Each number is 128 + 24 x the weight over its row's rms, rounded and kept within 0 to 255. Layers, rows and columns count from 0. The size above them is the row's rms in percent of the matrix's.

# layer 7 MLP down (transposed), 1024x384, rms 0.0748, rows 542-552, columns 96-191
size [100 102 103  98  97 104  95 105 100 100 100]
[[ 86 133 154 111 130 117  99  94 136 126 166 126 126  91 156 135 141 140 132 116 171 170 151 139 135 149 129 111 125 131 159 155 132  72 140  89 173 130 166 126 184 121 143 123 117 137 132 133 141 158 182 118 169 146 112 112 130 128 135 136 126 195 127 135 111 123 145 178 137 124 139 150  87 113 121 144 138 103 130 138 110 116 146 141 102 135 141 126 120 124 142 105 141 115 143 140]
 [131 111 133 102 128 159 143 125  93 106  69 103 153 119 131 138 126 140 107 134 131 108  92 128  94  95 108 135 109 115  97 108 123 174 128 124  99 153 133 105 103 144 121 171 154 100 155  72 110 123 130 156 121 179 112 128 127  94 148 124 116 101 129 136 106 137 123  97 139 136 154 134 133  85 120 136  90 144  98 160 161 160  92 124 121 119 146 143 140 117 137 111 140 117 153 164]
 [148 120 100  91 104 100 155 152 117 129 102  83 110 112 130  96 116 110 157 141 157 166 144 141 157  83 140 121  98 109 148 108 155 114 147 144 102 106 143 126 100 139 132 141 119 117 113  95 150 151 140 125 112 132 163 132 136  94 140 108 139 106 122 155  93 126 125 109 159 125 128 114 152 111 116 125 120 154 160  91 153 143 123  99 149 158 147 144 108 133 136 100 131 125 112 134]
 [ 82 140 100 133 158 153 144 137 102 110 113 118 132 132 148 117 153 182 129 131 155 112 121  89 117 118  98 129 135 173  94 156 103 102 116 122  86 143 140  88 167 141 132 120 102 119 182 139 142 117 122 136 132 156 129  86 116 147 108 135 129  95 110 152 133 152 177 110 144 150  95 129 112 106 120 131 153 135 138  74 108 104 120 133  61 149  95 134 102  94 118 117 120 151 102 129]
 [129 131 117 139 126 144 114  89 119 115 126 167 114 121 148 113 148 140 162 149 110 114 100 133 145 114 141 133  71  87 123 134 122 107  86 110 150 158 137 135 137 118 106 154 112 102 121 127 101  99 153 136 122 137 119 174 170 122 133 135 121 142 156 105 109 163 131 125 114 129 147 127 126 106 114 132 139 113 107  96 134 128 147 164 138 135 130 101 159 111 152 127 163 154  90 120]
 [135 169 129 146  98 134 130 146 153 129 115 123 131 148 147 149  88 127 116 190 111 122  92 151 126 169  93 116 104 148 112 113 115 125 152 149 139  80 139 110 143  90  99 109 148 119 116 123  90 129 168 161 151 127 153 152 115 105 149 155 147 136 161 153  99 119 109 125 108 137 141 155 135 130 125 101 159 136 133 152 110 125  64 151 148 110 138 134 124 121 107 112 108 107 154 158]
 [156 102  90 134 151 100 145 137 115 159 115 156 167 156 141 118 137 137  86  91  81 138  99  98 144 127 116  88 121 116 158  93 136 146 108 122 113 126 124 127 155  81 103 123 183 127 132 151 153 161 174 108 138  70 128 122 106 112 118 130  93 173 130 143 138 123  87 139 130 113 145 122 151 117 104 153  87 135 136 132 124  94 125 152 156 107 114 129 114 124  82  99 107 135 108 127]
 [146 113 160 111 125 107 150 127  96  77 134 150 132  98 118 152 121 108 134 115 127 143 107 138 119 122 108 149  99 127 134 147 168 137 126 141 119 100  77 120 159 151 144 116 155 172 121 120 131 156 152 131 124  55  99 110 100 109 154 137 101 122 135 126  72 141 111 109 154 107 107  97 114 108 131 111 149 108 143 112 137 124 142 103 149 123 110 140 124 105 139  70 107 136 121 156]
 [172 132 142 142 114 106 117 103 106 175 128 102 109 158 142 110 111 116 133 157 144 113 173 139 118 130 160 103 114 138 124 125 118 151 128 119 185 116 157 134 146 148 129 153 138 141 111 179 166 116 135 113 113 126 107 150 129  95  94 132 134 132 153 149 136 164 111 148 152 122 143 162  95 115  86 140 145 123  73 145  91 120 108 139 145 139 116 161 127 128  96 134  98 101  72 151]
 [ 79 114  92  79 126 130 143  93 156 103 110 143 131 121 156 124 116 152  61 114 166 133 134 130 133 120 107  75  80 132 119 134 125  91 120 140 145 115 169  82 136 114 146 119 122 146 159 171 106 114 129 133 154  92 201 112 138  97 129 134 109 142 112 100 123 134  85 127 117 108 122 138 144 141 121 131 164 118 112 146 138 110 129 130  26 136 137 136 168 107  77 167 146 167 104 135]
 [111 114 133 144 120 106 149 128 150 131 140 150 125 101 122 118 118 149 139 118 109 117 157  87 122 143 146 130 138  90 114  91  99 117 164  67 134 127 108 156 118 103 136 130 127 109 139 151 137 174 123 121 124 120 122 155 123 132 112 105  89 132  87 150 132 145  94 176 151 144 147 141 129 129 123 140 143  87 136 154  90 101 102 120 194 108 128 162  96 114 119 136 148 163 130 143]]
# layer 7 MLP gate, 1024x384, rms 0.079, rows 543-553, columns 96-191
size [103 106  97  94 101  97 108  98  96  96 103]
[[128 149 151 114 170  54  96 137 147 109 113 117  49  85 125 155 103  95 156 127 133 150 137 134 142 142 111 154 102 158 138 140 134 166 133 133 159 121 145 141 149  84 109 191 113 146 128 121 126 118 144 107 115 196 160 156 120 142 117 115 126 137 132 120 127 140 172 143 152 100 132 142  43 164 162 143  73 137 159 116 135  90 138 133 122 156  93  94 142 134 174 112 107 127  93  91]
 [154 171 148 133  75 146 115 103 144 187 120 132 105  94 128 116 161 111  75 158 160 157 116 154 138 132 140 142 151  76  93 110 148  80 100 156 115 102 127 117 101 138 119 140 115  68 162 192 130 120 119 156 159 158 137 136 118 107 115 122 129 124 103 149 129 121 152 103 121 154 144  82 116 114 102 107 123 141 165 138  95 115 145  90 120 132 139 145 122 122 127 144 113 112 149 134]
 [148 119 174 122 137 128 129 104  95 131 124 109 157 172 153  76 144 145 107 122 113  57 131 128 132 132 134 108 101 143  85 111  98  78 119  98 162 117 155 104 111 151 156 109  96 132 173 120  83  58 106 130 149 148 115 119 147 128 176 100 143 113 163 137 102 160 113 119 120 148  99 121 120  98  85 149 174 133 133 110 158  98 143 137 114  91 125  84 102 131 148 110 107  95 154 141]
 [151 116 115 101 127 143 120  71 136 124  72 125  91 124 168 125 159 176 143 137 137 152 158  50  99 159 137 125 122  82 127 113 128 110 153  98 153 102 137 105 120 108 117 107 124 160 164 156 153 125  69 173 133 138 127 132 154  98 120 147 131 152 141 192 112 170 120  82 125 139 149 123 160 120 142 111 117 128 144 132 119 141 112 118 131  72 148  95  90 109 135 133 143  84 119 123]
 [122 139 149 147 179 128 158 129 110 118 114  96 167 138 157 155 145 130  86 119 127 119 127 134 120 116 113 128 135 125 114 130 116 120 119 121  85 136 171 124 126  90 131  98  91 102 105 107 122 115 104 151 115 102 133 120 118 123 134 138  93 130  94 125 135 152 126 108 146 123 145 164 112 131 128 133 138 172 105 107 125  89 146 102 147 118 108 143 156 135 128 164 112 153 103 154]
 [128 114 115  92 146 117 137 134 134  94  99 129 115 107 132 152 129 100 156 167 110 120 115 120 116 134 104 169 114  83 115 129  96 103 160 116 145 108 148 177 168 147 140 161 106  81 178 127 144 110 152 119 109 149  95 120 141 133 137 111 115 127 119 111 143 110 160 123 122 157 112 142 162 135 173  98  86 123 159  88 162 119 159 143 126 151 140 113 146 135 104  92  91 100 165 164]
 [135  67 131 143 164 129 179 100 171 144 177 169 144  87 135 106 123 143 142 117 137 126  98 108 112 151  88 113 162  92 123 115 129  82 134 151 151 154 181 103 143 122 172  97  94 132 111  99 120 145 125 161 130  92 130 147 118  85  89 124 148 142  92 124 147 128 151  74 125 107 117 117 156 116 137 127  83 167 160  78 141 116 171 118  86 120  95 156 161 124 103  98 101 121 116 113]
 [160 130 131 133 108 149 166 130 111  98 167 152 161 139 149 158  88 127 116  97 132 123 156 133 105 104 107 110 119  94 103 199 147 100  94 146 121 107 139 177 137 120 172 129 114 151 193 157 136  79 130 135 177 149 149 141 114 150 132  90 106 127  93 143 126 127 158 137 124 130  93  96 131 110 106 133 122 118 151  96 120 129 166 140 145 133 120 115 111 121 116 139 119 131 134 137]
 [134 149 107 160 182 158 132 145 112 191 124 132 158 167 126 125 157 134  92 154 121 115 158 113 102 115 103 132 124 122 105 127 134 128 150 149 164 103 162 141 143 119 137 116 143 119 146 105 135 121 147 145 129 128 137 135  97 131 141 136 117 117 125  98 120 131 124  99 150 119 127 105 139 154 111 193 143 106 110 124 145  69 109 165 136 129 115 104 164 106 147 120 115  87 164 122]
 [103 110 121  53 111 139 116 152 139 127 106 138 130 124 161 137 170 122 145 114  99  67 100 139 117 127  84 123 129 144 135 173 157 164 123 155 114  81 123 131 128 128 149  95 115  91 132 119 158  93 175 135 163 133 151  99  83  99 131  91 135 137  94 143 130  73 144 137  90  94 132 100 152 200 135 100 107 166 106 102 129 123 125 122 128 126 120 116 150  77 130 157 129 137 152 113]
 [135 106 156  98 109 133 145  98 121 102 112 152 122 100 123 109 109 147 119 168 117 112 153 155 120 156 114 119  97 124 153 140 124  86  87 111  98 165 178 106 105 100 134 110 132 127 169 178 102  95 128 153 151 119 133 109 101 152 102  88 178 175 130 153 142 179 117  89 140 121  85  89 133 133 140 142 104 198 124 121 162 106 120 145 100 137 140 128 167 132  91 104 115  98 122 114]]
# layer 7 MLP up, 1024x384, rms 0.0766, rows 543-553, columns 96-191
size [101 103  98  96 106  95 108  99  98  99 102]
[[134 136 129 113 140 174 122 135 113 165 122 133 118 119 141 154 160 125 155 167  59 121 163 164 123 145 149 147 138 133 131 156 141 142 146 124 148  87 153  99  79 140 118  93 135 109 132 135 126 129 169 141 128 151 144 115 175 115 119 104 150 105 112 128 159 138 163 181 114 116 117  87 119  93 113 130 150 123 172 169 138 111 150 147  95 178 102 120 115 152 124  96 160 147 155 114]
 [114 133 160 142  69 120 123 118 118 134 125  99 127 162 125  81 116 138 116 116 132 115 132 116 122 128 121 122 123  84 147 138 130 121  97  97 127 132 119 168 102 155 144 150 121 136 133 149 109 128 100 147 138 139 134 130 138  96 155  93 164 108 130 114 135 129 146  90 135 111 119 153 128  83 168 177 137 136 166 126 167 119  96 152  95 130 135 100 138 135 106 129 116 140 136  97]
 [169 147 142 124 102  87 119 130 151 135 119 134 126 128 110 157  94 133 123 113 180 141 115 168 146 114 181 127 176 119 147  73 138 150 112 109 113 130 148 122 128 143 121 123 129 117 110 120  94 112 117 106 185 115 144 110 104 111 161  80 149 155 118 117 132 123 138 125 158 206 104 139 138 100 143 108 151  76 126  92 128 139 115 133 136  90 117 136 107 108 105 103  84 134 123  78]
 [ 86 166 156 118  93 160  77 147 138 158 116 130 113 112 151 169 127 137 129 119 172 122  92 123 162 157 138 121 111 118  60  88  75 124 147 137 151 121 157 102 156  97 145 163 129 122 140  96 141  74 121 173 146 131 169 169 105 146 122 177 152 114 137 144 140  97 117  87 153 149 120 139 132 115 140 124 102 113 140 140 107 117 135  89 108 165 129  84 160 130 134 124 145 129 127  94]
 [118 136 109  94 122 159 168 115  73  70 149 125 175 127 140  74 102 125 122  99  78 136 104  98 145 143  99 112 129 130  90 125 175 123 170  90 162 104  91 106  59 101 157 125 150 148 129 115 146 141  97 125 178 113 129  96 146 137  95 160 126  97 134 104 121 121 135 134 149  76  96 114 121 106 167 125  99 131 128 152 110 105 130 138  99 126 133 130  99 139 172 105 170 163 133 122]
 [ 98 114 119  91 137 105  92 173  90  77 124 106 154 113 139  94 129 139  90 112  90  92 169 142 107  84 129 149 132 118 135  86 150 119  92  96 136 119 134 116 132 136  52  81 166 151 147 148 111 149  94 121 128 144 112 122 140 171 120 102 119 108 156 129 140 132 107 165 133 125 142 115 144 122 146 148 176 149 110 124 130 137 114 131 116 152 112  94 147  95 134 152 106 195  96 150]
 [ 83 152 120 111 115 118 143 141 122  92 138 132 129 144 127 164 135 101 143 129 125 165 122 139 145 167 154 138 144 122 153  95 107 132 134 113 128  94 114  89 144 163 130 103 145 140 151  98 119 161 130 131 120 162 156 119 126 158 135 118 132 155 137 177 141 167 121 152 160 131  56 132 112 140 148 120 145 138 136 153 146 172  85 156 110 118 150 144  97  64 166 157 184  53 146 144]
 [142 126 135 144 137 142 138  75 169 127 130 142 125 151 136  91 106 103 145 150 146 111 166 138 109 106 138 150 147  95 139 129 123 156  94 111 100 157 117 156 129  96 116 135  96 143 146 132 121 104 113  97 167 148 125 103 106 132 127 105 163 155 193 109 137 163 169 121  90 120  89 122 137 106 150 103 110 151  88 114 118 123  74  94 139 160 150 116 104 167 129 143  94  71 119 158]
 [125 136 122 135 119 113 131 164 114 147  73 112 181 121  97 111  92 139 102 130 147 123 148 126 121 128 125 156 113 143 145  79 139 124 156 164 139 146 137 115 130 169  88 145 118 129 120 115 107 117 120 175 135 134 168 140 177 135 117  85 109 116 156 140 123 165  85 140 177 115  86 172 140 164  85 157  99 133 129 168 154 107 114 134 122 126 115 104 105 136 154 165 100 125 125 119]
 [ 76 126 150 134 114 104  70 149  89 113 144 150 155 141  99 113 153 152 106 109 145 155 109 141 134 133 140 125 118 130 118 110 131 131 123 152 138 129 142 140 111 101 117 129 144 112 143  85 108 141 106  46 118 122  97 123 142  84 160 150  66 113 162 139 117 157 122 161  86 127 112 146 136 136 140  97 136 151 101 124 145  97 161 108 145 124 172 125 109 125 108 104 134 158 106 138]
 [129 162 168 156  66 166 105 180 132 135 135 128 100 167 162 117 126 106 132 149 162 148 134  94 102 124 127  83 136 103  97 147 141 146 140 130 124 128 116 114 131 125 135 113 159 118 123 124 151  80 146 162 103 126  77 113 135 139 106 120 120 111 111 144 143 182 139 110 145 178 121 115 147  92 124 163 114 128 159  93 130  79 120  97 130 107 157 131 135 108 143 140 137 135 148 162]]